Each number is 128 + 32 x the weight over its row's rms, rounded and kept within 0 to 255. Layers, rows and columns count from 0. Numbers have three digits each. The size before them is the row's rms in percent of the matrix's.

# up: layer 5 MLP up, 1024x256, rms 0.27, rows 515-567, columns 0-127
# down: layer 5 MLP down (transposed), 1024x256, rms 0.202, rows 515-566, columns 0-127
up515 104:153199139168127120170119127106150098153128162140079133151141147124052181108089109122108162121141058140075140206147143153132170128175089117166119181127093103096094086076185116141131087123142108185120134101121202122077083225124075080110090071172128118126104104193120156171165110064114103139138113159137118102132175124053164132123111110133105134162165120138127158127135070141137144121136
down515 097:145059113117142122151096155155111122131144105103097185133088167138124131112120093157105068133097166112157163081079155092152151141082151135133073091087122150127128144138100118168091157120148176123095154198107084084113138089156054149153150158105097147135091154139137115117135151091146128135165089118132081165126145235176089181151126196112155138156101143157096128098083146144142096152116
up516 100:153146121097189149096183057109094174137100144180068080175160115137115148132138075124127158139054137090171110171131142107082138125123122105081191155140191096116097072143138152134146129158131174179143068174111137132137134130138154123115137142163157065144143173166135108033092150100145111113205104095095105143134170107122127118101151110102126152120101141119062155137178136106153107171162
down516 103:084164115142111091155110134137138122121138153093103113136109136132147119202139120094072080125149144183160142129132087166095124152093159103173115154131131071154169083086046084101114104177150186134196150146078104140144085121098126123166102115040140121125125093109141139118139110115177162154104101133108156112182105105131139127109107178091144138112139129064139101148117116182128113062142
up517 096:117073115174155105087092086144126148065108121152108151103201127123148130094081126163095090103104156123081105107115188150103144139209095129154129039170081113140153198156188113100076136192118159154113056152171165111165165112138082123103136162129184136135105088179124163126074154113138198129112152153107104151129092146134114074129085096133073136089102098150169112159109126142160171124126
down517 092:107111186168084077166090119098125126184112121162092113137073149134159160133135122092177122082101073145094157143190075113187186121072130180170099152102130121126105112115088133153114127070097136165082168153123105147173100159179116159186155143134129127094086135122108132074156162155168156103148134108158108108078102159128130165095152210162127163077135146111101103106145104075121075139087
up518 101:121116163154094128141117145148152160118096191135147114221166114210114193100140122131130135085163157163165121107097079138114107135172116105160181190144115086106128091144102137148095118136140119184141113126086088202170164155132104137113149139062127077150155161157139154133133143128162120134101067136142128077113133131132135168121107121129095129118142142106127187116105103091165140099107
down518 101:128080090093100085161090105114117142120173070130140097127103155122128097112073118145132117169140120127114151119172134085111088058155166152091185168165165159157109124099191095111153141151113149146133096108109138113127093087132149148145133104158103178091138073086070157136164125183140106151140132057124156156103093095137133151082086220097125155128083113100112151161090122146136139129138
up519 094:088100151117119092176130105098063118132113145074097140170116095170126125170119120101152134185139142121108086120133132191141163116101125117125133142151087164108159076083048106078116174139168102155138121166131128176169097118094131135122128137080096091100052160146166191142116152114157140164164153101133097157125163187073097080104138115122181156170216090122124128187126126138146199104136
down519 105:110159149140102121080117056171097125113103137089122078102120163132142158119123230126108141121109156147112152143112105107126121121097130123108147087150174193102161082108160162164108158139113133136142062150104079147119157194110141152126130129108106171157135138140132142157093116139208141097138134146138109062149123171125137071165106096114123133136176120076061141126089105174137109163107
up520 098:108114096149086154102148183143137154142125161179122146119136080104079117184121168150170004111129141150101129137164163110154081145104127080112163061128165136155111169096127182086098105108068188169174161119138111090084190119130089125113144161127104126117126152155072180097092099139090129170126144107144129131118085168115122161205114113204187073162153139135092133138123111086067112082087
down520 104:107115130111087145082128078119138101030144087137141175115116132076075136096069128110091172089111142136161191136122141182152124165086105101075158183108151128103116101132118120155121081124112164113110128133124163106132115185126124107121149180084097109146109115101159116138106141038092139138140099096116054133182147154136185126117110141094076127093106134187118184139092140093142087145170
up521 096:114159160176164111149184084103118106126115185181170117118157151147056209142077073099124167087111156158126115139135138115125135170172105161097143074138102063059124107194126165089074141105198145124179159145081134082116123084149095117044170155096087137115137121100180051097118096138070138136162110112096171051099125091126057120203103116128101090120136172111145147124200083107132125104136
down521 096:114117112178084140125108133122151083124144110138050173165137117155163067100106077130094183133064127120062129117124135144123089140100128143082108116082156100172146130046074144182148114154119140119120054206071102163161149095143127111142111127093165161094134109114165117210112034098202131163119088117161139169114157100114105102076134144111135146113168114148106138155183135198162167119108
up522 101:153164149056190081125105114087143083135093111154117154158160149135141156060154070124163137143122176175104181171082161173129133117117110187117083136175170116125144165142140108208096142146106171151125117174148118128132082059130133126159155107132122111133095194167043075095175169095115105123136129118135174168174142136098145125089138135167113104211141107145153117137126110176105099178122
down522 107:138095150066094111176115151153138163138206110188120189172111137078150154109097145158116120127175180111153105145153123035165129130135127163152135095106131134161163130135097136110100076105135115154076126143134131165093099214098142156115097126151051127097183089160140100130147077126132050178102173136121169169098167139138190119165122101129115129186088151153093119073090130112169152110131
up523 097:123127121156167086143096168130119167126140133131135156114127138142162143080105152198143097136096085105162123155161143067118159102078092122083105095119125145183137117163104137197109124125102087163127117159129159117124117125147139195125194138046123060089111146119167077061130185082117146154134112154153115169122088107084137142199163169141164076153140092119135109159142106179101126094105
down523 094:147103182082092124136117125149158104113160101192128144156075145089092110156156136121104161125112138090132164151173126126168149139089121100158133135183074072123123166167077092146181146091140154128179122135132135161149126087109127128139128112150141042129102063156155166125179116179058100135126149078154153141152122125174141119117098099138105122100115134104127128093096177103122116154144
up524 102:121139179084154149180109122084088194045145066101133106151164096104143125141104099113133178158088100156111146202115080090160055167140083191118103119166141104118149140137084100118124101141089189085134088099158124128149168167142148133128114104164089175152084118078109140123099094127071099166093104109156096127165121174117187105171130168175166161088104201045107143111112116178132068158147
down524 100:168125104186175151094146135087166119164144083202143166171029126162080078150136121102124109113113119072110141076129125120086125121123147078139086035088204147138089145099126114153130135073107062074166153115099117108133090108077124183143117128109068139115110147168169156160138167109139121126130156089096052142165115116127097118151138152100110113115094174132130154105124108091035130191117
up525 095:118139171149138153167114126151117112174075086115125139125113105046113122029123138179115093138142152174058147078082138115102117100167102158115166128143102100189120098096159056186158193125162134103137094124080106109135104085137130109098134129099170165110136164125133112146145105163138133183140136102199108105094230149143207158137121132106125069112129111171173130118118132126040164182095
down525 096:110147166192142153172111084152163156093121107139174058119126107158139122180102118066084122161166113097124135076109127153110154086109136143022113135155090083137171053101141113145120130182107095172143228136090179128160078155088146146139160081107147104142103116132122159217110127150165178153106153093100179117209129123133121102129134147125102130068170071132115137118181137148173169213146
up526 104:112071128111129117069133135184080116110161167131106112099108042096134105066112126129149161098141143120162125119170116122164094086119131091163136127141126122163154169157106153159133051150200167191136201156166129126138086157153095086119150134117097080199074178124094119108146102142138155063084100135127107117156132116159098159103147102102146082122105102131156105152191087158147110139131
down526 097:149088130148115097124119160108145116171125128086141147172153112136126162087155157183078065131130074165147108124164113161126077106096161139120078126159124093116156104101140090077089164103121132168114156173206139202138066082122136089161129160103176138146061113154101090101142110076172121204120093120127096091172116138113098048167147182151177195148029146123151164119153129129137053094120
up527 097:078125113098132187142041152121052154078175125177110104152143071126139156130141150109177101141179066139176169073086133156138092123094145141088097120172165074076160129162131105093133045150088125153139110125122120146113168096095065092126131132112139139084071111123110119102083129110122086132169114112099097158146166108136105137162142124126141113130135085126145118138206059123141202158127
down527 099:097179105098164112129116124126101057159130148166156133049135124108119100117120096019194129087180118089165182175178049072152150136126131154147128100171166149167014136144115115173118087173128122128121083147135112143094126100131198114189105114163120104136119138169149180093159133137178105065115151081178170186145159082105147109101130143110120156121116075167147123142152161111144140119117
up528 103:155044105138161174131168065118147159136158135138150058158106139142110154129054107145109107164140157143151120085187111098156163169155113107098181206109134117109146149171084098093104126119124111096154162124156107118144145144112124093162111116155148119147088163138197170078102162143144090136066132091142154167146106095107154172120051141169151139136209145145091107136059092098147124160092
down528 099:090173146095067102170114179133119138159059127135092129080114098146181164133127137168160111148187127167166161137088136128120098060110179149115107138161110125112108141133131084190149124121121114065131136114166115126172142057148112159094125154081136097084068094155172089103115125055094130066154143114083150114135166068139056093136164093093129119155150193096147146107169147114103132151091
up529 099:137099136107093130133135191146100135106080100124097085098078072133067104074083118142136146181176111067149122127146086161113142097173127156116127110116063127099111172177095183112102110146151130116139125122180138136124116158147115189143152118122151152131138042139136073097122105140123108122140108166159117141116083127196112127046147163134102141139129138144156111103116091092155106147136
down529 097:104153187162157123126150124112138165159136131146096149135112091106182097139155128138146155155088125134088121111155124077142149165103123064106090161184131156155121083126166141128123157118121113183091118092111106111134094059075150094124180174080114181121103090186150168131128161116092139161095140123118155087119107139149139108173068083095179192123130149140099129137101098187093121116106
up530 103:149133194137124096107088117178137151143131143114133142160140125112135139145148165088155146154083094087202113138132147084110130073218137120122152081117069109141133215128151133181108176194118111154179141103136077067111111192044140131126128134116126136165112143109149131140127094123131153126108097122177163173157148097171173079143144048107114122113182100163115157150146134138192134147132
down530 110:128117127130185153133178100154107111114130127163108107143133107117159107074124104129129117116083146139151146075087109119169171098078090087115142154113183153145125148109156109053113118067124148100128077080122083119117158113112123101191160105112145153151157156115141117092094102156098154160068143117123182085098115089091124149104106162150033152137129094166156127110131050105065133109135
up531 099:070138123092140073153101084127121151166145153118180113165094070123123142133120086124128141099076065142152140138089053120110179133126146145122108129153186183122104115212111143163161191170114130119147140124094158151126122147093100105164057103123153083210082131119151122150092157140135094173114158135150063098172149096123095124130152092141140113150133112161122106100137167074142163118104
down531 101:152170105136127120070090049114186123142174163090091130127172071150129131196149079117161095068105092101127088137114112127157160164148159102099134127118101109086176121113149092118135178201090111162104149080127124160077069048176125153105145149123083118133157108131075104152133099112081127164114106148091086103165108118126183085079130057138177139120130057101132105109121179178166075121098
up532 095:153124141174111127130162074129088174083117174076094114124127127175192095156130138091100164101137088098112143140161100158169103143146187062145112187100094083142114100111142122124165174141118129173127097115174139150094184133048116142115080121069143096117161108143117158139135181162132115123138129154121058118057134181118172129104165138193104149139189170116191121057060167158158057154076
down532 096:130140150129160115105136098187165148098220143143125161173089117148131110123107080119196106142197138072160137073103121089125160145109072070156148094067148184123130122161160136157186112088212141233154160054149144144110170150101099105130118107130108134197120163149156092119105152157139083111126110092121118105123145118132102163174134122108195080110164073111172150154099165141127150106119
up533 097:137177091139109190082091129080148119111098118135151126103104075124151087136104114137186117053115138095108117134231153127103156102062107099120082105161116132158157095154149152144096107154145198130171122102104081114130117192121081109159097150147175150105145110182105110147135141114132073096081142101151103105133147145110167118069117156108178107139119094106219146111094127158107118110089
down533 097:168067171128130127157144113151095140154155113145073153152106145165107171152086106087075130128152086151151169112133157110161144129123072193151108156081104111131098132123094154116124128063193160118142160176089130122123165164107204159154103138085110107146146129152104143155123141149130152117170090106143160159130114108110176096183128121141099133074098075075083138205117073117114166119193
up534 110:126129098068140149125096088141188129098195111127129126133163108120119142077115108132141142140155160106140114078123126173184118137172051094090115097104118104125139108124078115079106158109163136166177162163142119128133138183129068123126187098139156192098118143129130118143125089141102124150146153086151150118080089084122095145129146105136140115139135134054114140109184100105225149064160
down534 101:139172131131166136105204099170076097146094143143126112145119066193137135164123162161139135064124140104077093087120182149156144119080163112000109091178124126069136143161096133126138152174118120140098116117118111151152135139104089023089121090104123159108117155121102133046080108141124129053168145127171095152173136165138160128115123156089138113142150154093103151115097169168134099137073
up535 102:109104074080145102151148151112174158140129176129088115111114124180095155119156104106149133040094097177218155102099117192186147123081104138093146171130118149141112145146074089119122146118128077126118099140071138174168097149147144111104145126156160112172109167132105140101119194133096113159129103139115132125123158134084124083146090141128203110148172110125158145109106115148188174160132
down535 102:131145206172129162123106126158120071157128164111168126104084137148088131148161063098124090192068116171102135097109104093115120085146100084186090121137105099170152115081116114134107112170130096124140130140163116116116108165073111179079139084131123161187140049181154184111213110141099049052138113125130111117085102138075121127146129118154126167097059098159163133132137111122139126180130
up536 102:144127104135172154141041076161212119097141090144073114137115090071133159115088131140100081150103131093122177150073105105152135128127175130138165150137084114114158186141090107130141150067124176127140122152127122143188093112160160111074097141091103145111104111252160141106143150087104091122125051144137138114143123137190133108124112179098193140149140093043077037081124126156159140141076
down536 098:157128203064106115114173148107082102129152120178159114080151157158142128152105136109135149148070105161137127102143176164000191154131163141132125101095123089201093122145113151137133064098154153095156119152120134101058075172116157185091107106123087133180142121107103102115158084124098127128178099062091167092151111142137152161133130079083135134124164149095131074150118132118152116161118
up537 095:206139135110100136154151119097102131108116145114137121123109107147168103133150040078138103081108212183112120095092174126152164101109105122143123158164108131123148150121123147173088108117085166146174128149153051153119159104130118160064109107136135131158108088165175199146175112141108145181161100115141124087053115139069023084091176122126176100147147138094092146105132147132083110138131
down537 100:082106094238136109118146088136104133126150120105138156094187164096152060108191152104195150116149135134043124170134121145112132118109200071127150153127142131093089136140059123099136110106135157077093106110165125163094149135124124172135079133137108158145090112161172126120128177103116127154121067163058130112140032111149146163109157161121147125158135089132111077121153124132163115105153
up538 102:113182127191081122140103150164143133180125132122153146078172135120129115121084147126161148136081087133109082126125119161190171151144126124102112116107146109098162124121036134155127166104125141144146112105117146117092131150184154201147112120112139033173114118151060113152071094114096078183129175130105105117068171149103158142137103098106174133163104084137139098129173192165138123169202
down538 097:125076160068084147149156123088076067142112178115086086137021110070075132129111165170106130135175142092163104133139112106077146144145128131181181080153134176102085173127112114117132106138096165160148104162120138221127090142118167165116129094098168144057141119129133117115162123170067130074182102141127162165092178099127148162118164092165161106161156104108097147156161134088121128144154
up539 097:173099081186093132138137108140082153129181142118125223106194099126146113092072127091134075128125130131148129103173072097172117117121136144138148149133122080086151094161076121130131110136161137183139136161054172146043158112125123116081141169141085117091138120147133178153081079134155090114140123119165119152095206099131104140145104097103114120121161116137063160174126182091094147171097
down539 102:162145115127116127113176146142160132147126151121096152170099137089087146138135114150104138090079154135126108118138083207121122202176135105116121154150125133167075141135117137143206109108135100203149174125120178092107079055118164132105123133142238179145091095092163149137119146157097076175143148121125159159152151184143126180077139131141146158151056162094099103101119125096143063170131
up540 102:112174115180177091134143120152154120135116139150209155150166093108151119168058086144086123124093177101166240117132139171045177106133103176078179104168144104105111170111104132136126165150198153123102119166119128171177136137164128083113126082138105142139182180111180066154070151113159104127114122160123145151158130116105107094131171102169133180127161120168138097123124121164145103130061
down540 101:129098105080117063144135174124094128106139175063170155086105123129138078118119092114110108117121114090089071120229141172187128151109112108096125152111136173180173133139116154182096138084097106101144143131124095127102120089143123187171185134116082169148105136124086174118155086136100120158133121179085081167091107143144132135213143136180119110143061144143110101104105157186189064113140
up541 097:153127119151085109156148137133159154126168127093118153092110099159123128112197138112163092104092151143115126185108105136149182102124136125084130117121143124067104138143098136099142159060122129135164165199155171119130208123088120128171117182166106119067139151125100122111146147129091117148163155158132103106161115133124086202131157111187175141105112150107118060115112187193052165117091
down541 096:084145137122138139133159080125102086210096108083152169198154094124187134113077132079143126165151119139159170071100138119118135112139124147124095132141160076161146109079143125092145116160088172096156069098078122073164122170149114123108192064094148154119110122112144086125172132175096119153095102109090105172186142128123143159113104111060129125097086056153120128140101105165069074089161
up542 099:115108117071149132144159120118172149106115122097195113132096108097138153127129123136133107123141115075074115121165118154113139172123136161103081130086089080190151135133072094118138099147092161161125154130206116121082151089098143140085099136125162099147154137163178133205121093117088117149154070166126137162071155156171115152162114207150105082144169077140125114142097228148211143081068
down542 091:104114089129093119137109148140138102092175123155088158083119074147100111139154104134146144125146162112139137143073124170107124141119091109165148115143140143118142135119123145169166150095141086156113141168077146106146117120146133149195123145148076114115170137136105118098124174164153127116000196169108125075145144143138117136075083114120169095103038096072128165144211107121100117126210
up543 096:137140139163073112057168153095070134200162115164128133119118082155117120101103184132139118152179178182150105040099128149128117070129127090156104118149118142150152130082145162146152136127113166098166130038170125122115157188134180097059153183099110153073108115081081122081112185143086150116108163133099150133142115127126058106156123132119101066159147121161085152114043139144144119159072
down543 097:109143196130162156153124115105139152089128115144097165139125141088177115141121170120122134142132091136172169172096168140142106127137086134106074103122213144138075096134140117123157109107182073158098122151121074150156103096145141166154119141088151203176155134101134098116114101043176191084134077112121162028117120099099191149134124106094147061108143169160107061121126131133112153094137
up544 094:176082156107069065129149124133135088103100125139141175102142139153129116178129116146119100121126185136055153153182186122103140175073166165130151164116149131150095141138148125147212118089102128171128094173151097126153144129219164073098145167125151058163132094160114126147098086153130125190149076099065118114116116110153112115131103122158103064142151139114153133099125157119106072111101
down544 095:095136078177191105140098198129111143080164131133122113108113141109174153133073155125115102099220144176054146099126119147132144080113079092160098123093152148118102181040128102097114113108099085093095177107141166160176084181167093164103103115124172150070126112109153184131108147135101158133128148146111201097160097114124145148124114137117135134126092154144128141111134114077114144179131
up545 106:123140225152147115159139165141129120071131135130113097153246089143150109099189148094150152091101154134109056148137082135158115133192095047150107141155134109086095138114146159156156117137141118117089093168083089151164158137078154120122153121167115089144099081097101173115050141104112133141108097127074117183176133178151128157127153129106133129107167141153165163132138151088130166115127
down545 106:108166155173127126143136042075150096208123103100100100095125160191162137137123188160102144153082130119141114169160096104132169101138131124111085082097095128128144141152126096121106139099161107077093140182142088121158153129111106170141132093111089147068144083087090084139112128120159121173119115178098123137203073170167140123128167097106136156108168157154148156165148119038177140142130
up546 099:147150199125120131072120172131172147144133162165181069160149120167157155122141138148162067106100111100078194102115148164187102087149097107115099116120084102086155146134105066074095210142200128144117165127176143075075103129111136079168092144095107112169151123188112107141120195135107124112077139141147107154105105151093112112119107168130134176108211092089097137120184080101158133189055
down546 103:113129124131122149079051134086075170196116157181125118120161182091132153117116072159161157093159128129122117076079078117071108093063127116142156150083142146129112110150141123129186134154098141120132129146134140167113104172143057123090140120121140141086103109139136169196115151104135143125127146133100141133081167154157118127092079103157138062131106110132172178113114108104172135123163
up547 096:125168077173149136124112162094096205100096097134156182133105164146129110069070111138175069162116064094141153159113180134070173110139148196147157124089114135116195138110134130101113205134128069178130141116151125069092113134106131105137075147139112114125152084139148138068148113187062136118127137099173079162105109129105122157138178077102138083113134135108148180133067099163105088100099
down547 100:119120179127182144126144145141193149107150134104166154113124113119126141200183101160133151092122141149167127103097074142138116169169150168055104182163092063073077143151093126095138108157151150117149132142135194090123086143131139064068188085130151115093156051115137076130149174137160095184080092132125087120147103135144139136117160105133117175173149192098151103095136176143148109150148
up548 100:095146100128051082181133116150081085096125141136155159102112148173113112169123152060128088167093149112058107158083168091159134126134113166164134113166159112147159182119135155173119188152122169137127105158167106130094156128139149098125186149164143154132092157170142132125181102126155160185142151099134170129080104155137143099081065106080118126146085102084066088075125102168119076127125
down548 101:147123103132142139076165096142100130087124117151113173181181149135082124141137170091115078093153104168111128093125081161117172161146186105110161111134085083074041125109111107107152091064111107162076091138114109106131144087156147135120121142116182135139096117134111164121136168112153071099122141113133164118176128131161152128185196103139174192099102119115159160142116119079123075150161
up549 103:092126176201162127135109142154102177135122114090114139193155109122113163154157184195096091143114196133130118114124133133130104150156152109156130076150092125103114110172124155101156147178105113110104138124144137161107145032114068119117115058113172123183139133146169127124081148055136131141130130114093095174122086132107103156113126155038120133146102063135113134097151080136180103125161
down549 106:131086169124150134131100134128170109061170192185129117127075157130176063157096143117093180121101117162122105107159137166191085164112114172129104085112153127138108135133124184132123175123157122154110139139068139094164107177181210109135137118100127107077124089149143075170152074145188115091133104112120150106111138134126131111126030179119181102132160162142144093180093144100111136108133
up550 102:128127130123165115113133202169166127086154126126140120163135150117160129108086117110128104100095156150018094116124103162118080159108104136187118155172078085148181180149109063106139153101186179100049176107161081119106142109109154088108132092079111112152133084147122134150140156150138130037192149100116162134116148132121171157149059149146177066159135094105150182093120096150127114141097
down550 102:107148136103139158138194174143128112157152089188089099160086119168109106107190115101106108117092109182094170124097142136127112079115125159070182129121148131082085116166127106088136113114081099131071164111167124108135150121139114119134104111095101106171155135148192113159135168140115177092115073158150116123085115160121073137118101162140109142130137094122058101151140152151114131113131
up551 095:160093124091156145091091108150128153151172143182137126091131146171117178113091122095106123043136112159121099066162183116159102079162071167129155128170120136133089097110094146149071111110170084143120093120090100064068148075136171104145201178119166154073133115144117180153124118185131066145136159141104107095054100094091140106168153102162115115129186106118132143097145092130171075143109
down551 098:113146117115145106109138124074102145111132121101097104110063184214131074103121100159160153157179174138111111121133138103114136117101129139159128117128187135110086132152102129118142140084057161113075161122137193152122145137071058165125060120173162155186070160177097099097053108048086143138140105135114130108141137146127104153137143099108135066133067133139155094119136083126084131122108
up552 101:118083144175179165156174160104098162107160123148156108116128134149048082143156103103127088118100161115095111085139134144061150132132166111061095123136173141157155119108135114113107160184185183110129083161160108068178047140060064168094142129072104094123163176155087129057110123141145126170147149234126124151134054080150095126143145121164126149125106140128048109138127116129101134160135
down552 097:109100189135102105132189137199144163076140097096125115128109085149103146128145136113103112116182127122140162163137129129165144147170136114144146139122097119144110127158122134104105148129104085085135127138150131119186164094178206142127069125150101126155134128169107174134138182116119142145186165139175062167081114124165061147150138125143167177183107074086205109107114116097119095147120
up553 105:205163084142141121170175095133139176143114089141181144070153099182119112122144138121108167137142146156116197148105105087127131108114055142105100110132093144170121137161115116149116145114146139154136133159114092067169148130089109133157157150129144141135127093090141054104126125095114154129087128148203095107058107122040117145116147058209171147093086129098099105181063160111073084130133
down553 097:102113101118106148141110106221120099131116118087120167102140117146087147145149142147157136135175084171151177121080113145113053131132112131111122160105116112149109130120117076107110126100104131153145133088172109144150132079113114128124109096152167141089077135113119111128047172132089113144105113102083157112137142077200091099098133196148120103123163135061082121087116089152068096058135
up554 098:134149139111181147185148151090186168101128097159087105170135077169109131157128080135143142114117147099090143150165143164119111143165137151092162092100161126104099047190170159095123163046132145126158116076148167141095138138093110103115115118145158148180102116155121184122143169104112132115083060095156118123068126188144100122089125109113067119065152167190106143125150155178109124121058
down554 105:178129123122106127115130150133115150095125106157136089175156130160170153167135081074084170130055159137140099149128166118073172117133130131060101156080063145088127114096116106129139097109125082099101091140135136182156112128168160143089124063089104114133162138056191070102121080125141075127198139105134123112138107133150152162127090124110184112127146129112098148122149134228166114122123
up555 097:133124134137160054118065157156097171106136112150146162074096129144109149097096135114085154138213160187116131139112148168112092110082168141152163085134095189138120154113163102129083112117088103148125121131160127060092157137124159133138171140144181142163141067136089153110186102101092128069120175069175172102152131127121091097126161138068160106094132123076144158151058160109172063145180
down555 105:159169131161121129171174157095134133194192085168131120147145178114150168071104207109148133132161182111171091132145111135136155130119162134083124086183199139123152123109161145072124149134124167085192149128078105108159122092113152103127098128132124130118121153114067136139099088143144077140123100210085105180067142201095099150102100126204102107147123142125106111109114146112096170174145
up556 092:123094116175138120168182073126107155180136164086141144093101129123132139134120164064089156135118127179140089146177115102180104188158090079143061234121120103096116152170095120113135205120140152092071091148124084125176151132137127136110133133172125099159168071186151141141114094108115099086144112077117076125159175151155119070091107078105192125114133118208114085088112089110063051127104
down556 098:108149114125131147189126153096109111111131154123113158115116093090148178158114079121139145112095100079197161149157154124132160078140152086115190096166130115105133151136148134091122144131189124114129175156171193096109091129141097139146157155150160125109069144134150126166156113143106206167176143153130152118138144068119111099141158079139169130115115178118166207135182041113172135150108
up557 105:109153165120067112132163194063105200122105083200104113141147127176196138051086167147170085188167139138098106104131132195140120146081125123122079138190116088108134142135106034117170092169090136123120193133109109144138176103120103172152139093150141142167101124098063157103150082124144119141132135165106101188067135187102114148084184125123114102142136122103152125130134090140138105131190
down557 108:125174111184151134079163141097140092167188104102136155090145123170161168111115138127078106085090110110103141130134159180215175111129135085096169096160094089096128127149113130179123189132148108111099096164137130140164126111114118142108152133100101148116111115153163129055085112117088028140217140111066159091159113134097134120168140047149222149120040189128106143109121129149163138156132
up558 107:194106126158158139084097144180121103105184087102123118094129165129073095084080153163104137120138163146169102139184194143101184151148101155094109156132162104147131089121123172108130097099104097130103153152139133044158143163200079037169136134162157124086047123122120153105103132160159085143092168148066106145154162130144077114194129207127107136115091126108084094091144104185120188089085
down558 099:116124153155142114156077143120089133112070118115096138146147108139148133145102097119126075082039128156150090139117088170112156145089156112054153198053072095162100175086115131140152158052065132115173090043121110178124136105088133116095095151094039117103105152074183129127088148128201129131129119153105089124138145125144145165110088141119094175103129133131114144174130123127109095104152
up559 097:168097135146089123113060065165113146125080098191153164107064081123112113114084085137122128127121154148141168099228172087143083108132128092141065144105127129165148143089117148122105171122114094163153186120135177141155139074107131053167109152103168089164114087086107116133125181054085125097103128156152133155080167119140129167100134157149154196137134125143126155115156097124101128081115
down559 100:132177051091120111123111118148166083123166122102107167161130154106146130156122179170135212169156135116092130100158171082110130141139154174117152136113138065089110115111187117113138127098136108120072130088145110091195068158141132147172172148178106112121121095184170168116105117110087102134140192070080079109161100162151104121115084122136124150134158130135092122138161141206163140101153
up560 104:116154206179149106169161146114112179146152144100072094168170090137132119111106156143121160136139084068097106142144120122136153133132100125159168151169097163083097151089151183164157157157085108077168133107074142179075099125139145139093091150145093115105116109208096152162132128182080125122092101089095110163102121097108077090109083155061130129113124106169129151115099157093130108100113
down560 102:111164115143155156110101158091207081149079154167084210107149149140147134168187141118172133108131129105109117111124092125074147094109111136197158164057188081166149113108142130158110118141113131063110161129135112128110138096143171154130131141116127113116079143171150123174117149094145175195135203097088153091144089106133120120132156104117138169090094097189117106140160137095132124090095
up561 101:204165177116110196120194161097110157140132142099178105109141125115152119063140112159123098134159122085149057088164111097193098158146060165148137219094169128153182142079179157140163112147096153111144092146098125089110118055116100143117159118140137165125173142164118087113137102073095166173108123103118136103057116147088083122106148131179089077128039072128201151169176119085138115048155
down561 098:126048089132107165146090130198127160127138096069149135158160127094100139118110121061163138156088186171160133151129160182088107085105050141131162172100128081126122150172099147127159155080129061177170094153156118080172105080141062033183118134114154103091118112097080175137135137162161136159149093137083184146111189082120128182150153085118144140100090169091140131148121172148143103175115
up562 099:152142142136107138175096109136115119124138111192146122130128142112146104111107088057095154171145139140113145108090152125064133138145049096124141123174129076187145107110108135143072148121086110092195130165096064070156086079138093172084129173156083098173159109177171121099124153102128163168141183087159192141143097074140185173092161135108175137127148171131163128163106111152081181137103
down562 101:120179103137146106044110156112138069153159092105135053147149142173179099091136139154141148115126137129084171129115104151137166100160170195129162078107184069119172153095117163072183157124127087083117109123107110125114108154137094125176128093132134161140165154154090111191137169139167139182105142078157085139102146140160081097120108105102129133149095072140172066108123186131160104154132
up563 098:152123132099188116127107194129093081138121159115136077216147131146104096078124147094175163185082148116086153099100149152125151137129118101143112157115178086103151073132084128140146122105124140130092086121085121200145126124078109125147126178077132150106089099154125156142072133102193077153145136109137122129117175102186175097143102089045119134100186096152113107078124094122100169166128
down563 095:128116108096136129164134163106154155119112154149118113153083089163149124143112143127118115091138111111155086185109091174124128138148118155202088085177159156133117121061179112048121097134082129167146104067132180131071114141106167148135133100139116100160156147126103175078250128181068096132137116180108201125134107113102080107064105171152122067140100111175117184207060096149028157080120
up564 099:159232118175137111132146089112116153125133128132105122118134101143106149140146123076139099148093107144122127164160171130155154158153121172131099156159120129106116096134167125102163098141158128153074088135150121116126174098031101098128100075117154169098108147196096041158109205122114131124071111125070169146143146108135126120129135097108165096154102102139101100131096086142135134129133
down564 097:130099165146122113139184063179138152120099150117111097146157158168159126122135163144110140156141157170119113187113114117158168107137175122105110117142133197127123129100161097122125130115106133150176160198129112095203096082117058129137090109068119143133141103153056103061138140124121116099115133128179134145155113196142106139120072109068124121134148127148140180076138111083128178131134
up565 099:112160211115076145100127084129159095157148116121097118147131165133118124093122122093139074073126103109134098092130115120156124068090155073104146127130131069123107161126144188171122136170147156131125179154171115092151088048127153210036059131148056114145136100164124122134124136114107139067075207091156094119139120104088134138124108099137098111105080126132095142163103134135107155106134
down565 099:126140142125160160123112172138120089170091106133110180123148112136115163098145123116103127099150199130137076134087139152204140132175113158135120138099146098124147106154148077100126131105136140140088102100120168159078088153109149103184163141131219139129137159155089170100069134098201121132092161082073125146137140099125142128054107207100159170159092139138150137126160167135097106183087
up566 102:148145137099183104114163128113110171139158174121121171120164099156160110149108153067155137138149173109095075134095143112131115177081097204101100069072127137100142128141140122148072167078096126142144161116163116138087107126072112215169107126125145129143065089162120142138075158073116095118142059067117096168141111139131123170158150159160169158144221101136173173126112162077133143099147
down566 099:099171190110111133070073142170154097078128117107128081095089113162107136102125155086150142142156061166137125131165117169148104054143205145063148128132124121141127062143116120167122111181101148118152128162148082125135144123165099065081157197136202176123133158092150069081174179138148176140142156170119146106131133084154178087147124116145144108055120153133139163094109072130141082196164
up567 104:173124079078123092111128099199140111113127118161095160148104177147109161057116137122120067118116181104121132128075144072122088144148144122111151125140110156122113149068115096132091119186075148096148110133053080123194122172139119104137139146164118126149105185081143096135153161159168135166140163104095102186163125096125079147107130152163142111126097092118049131189151103137147151147076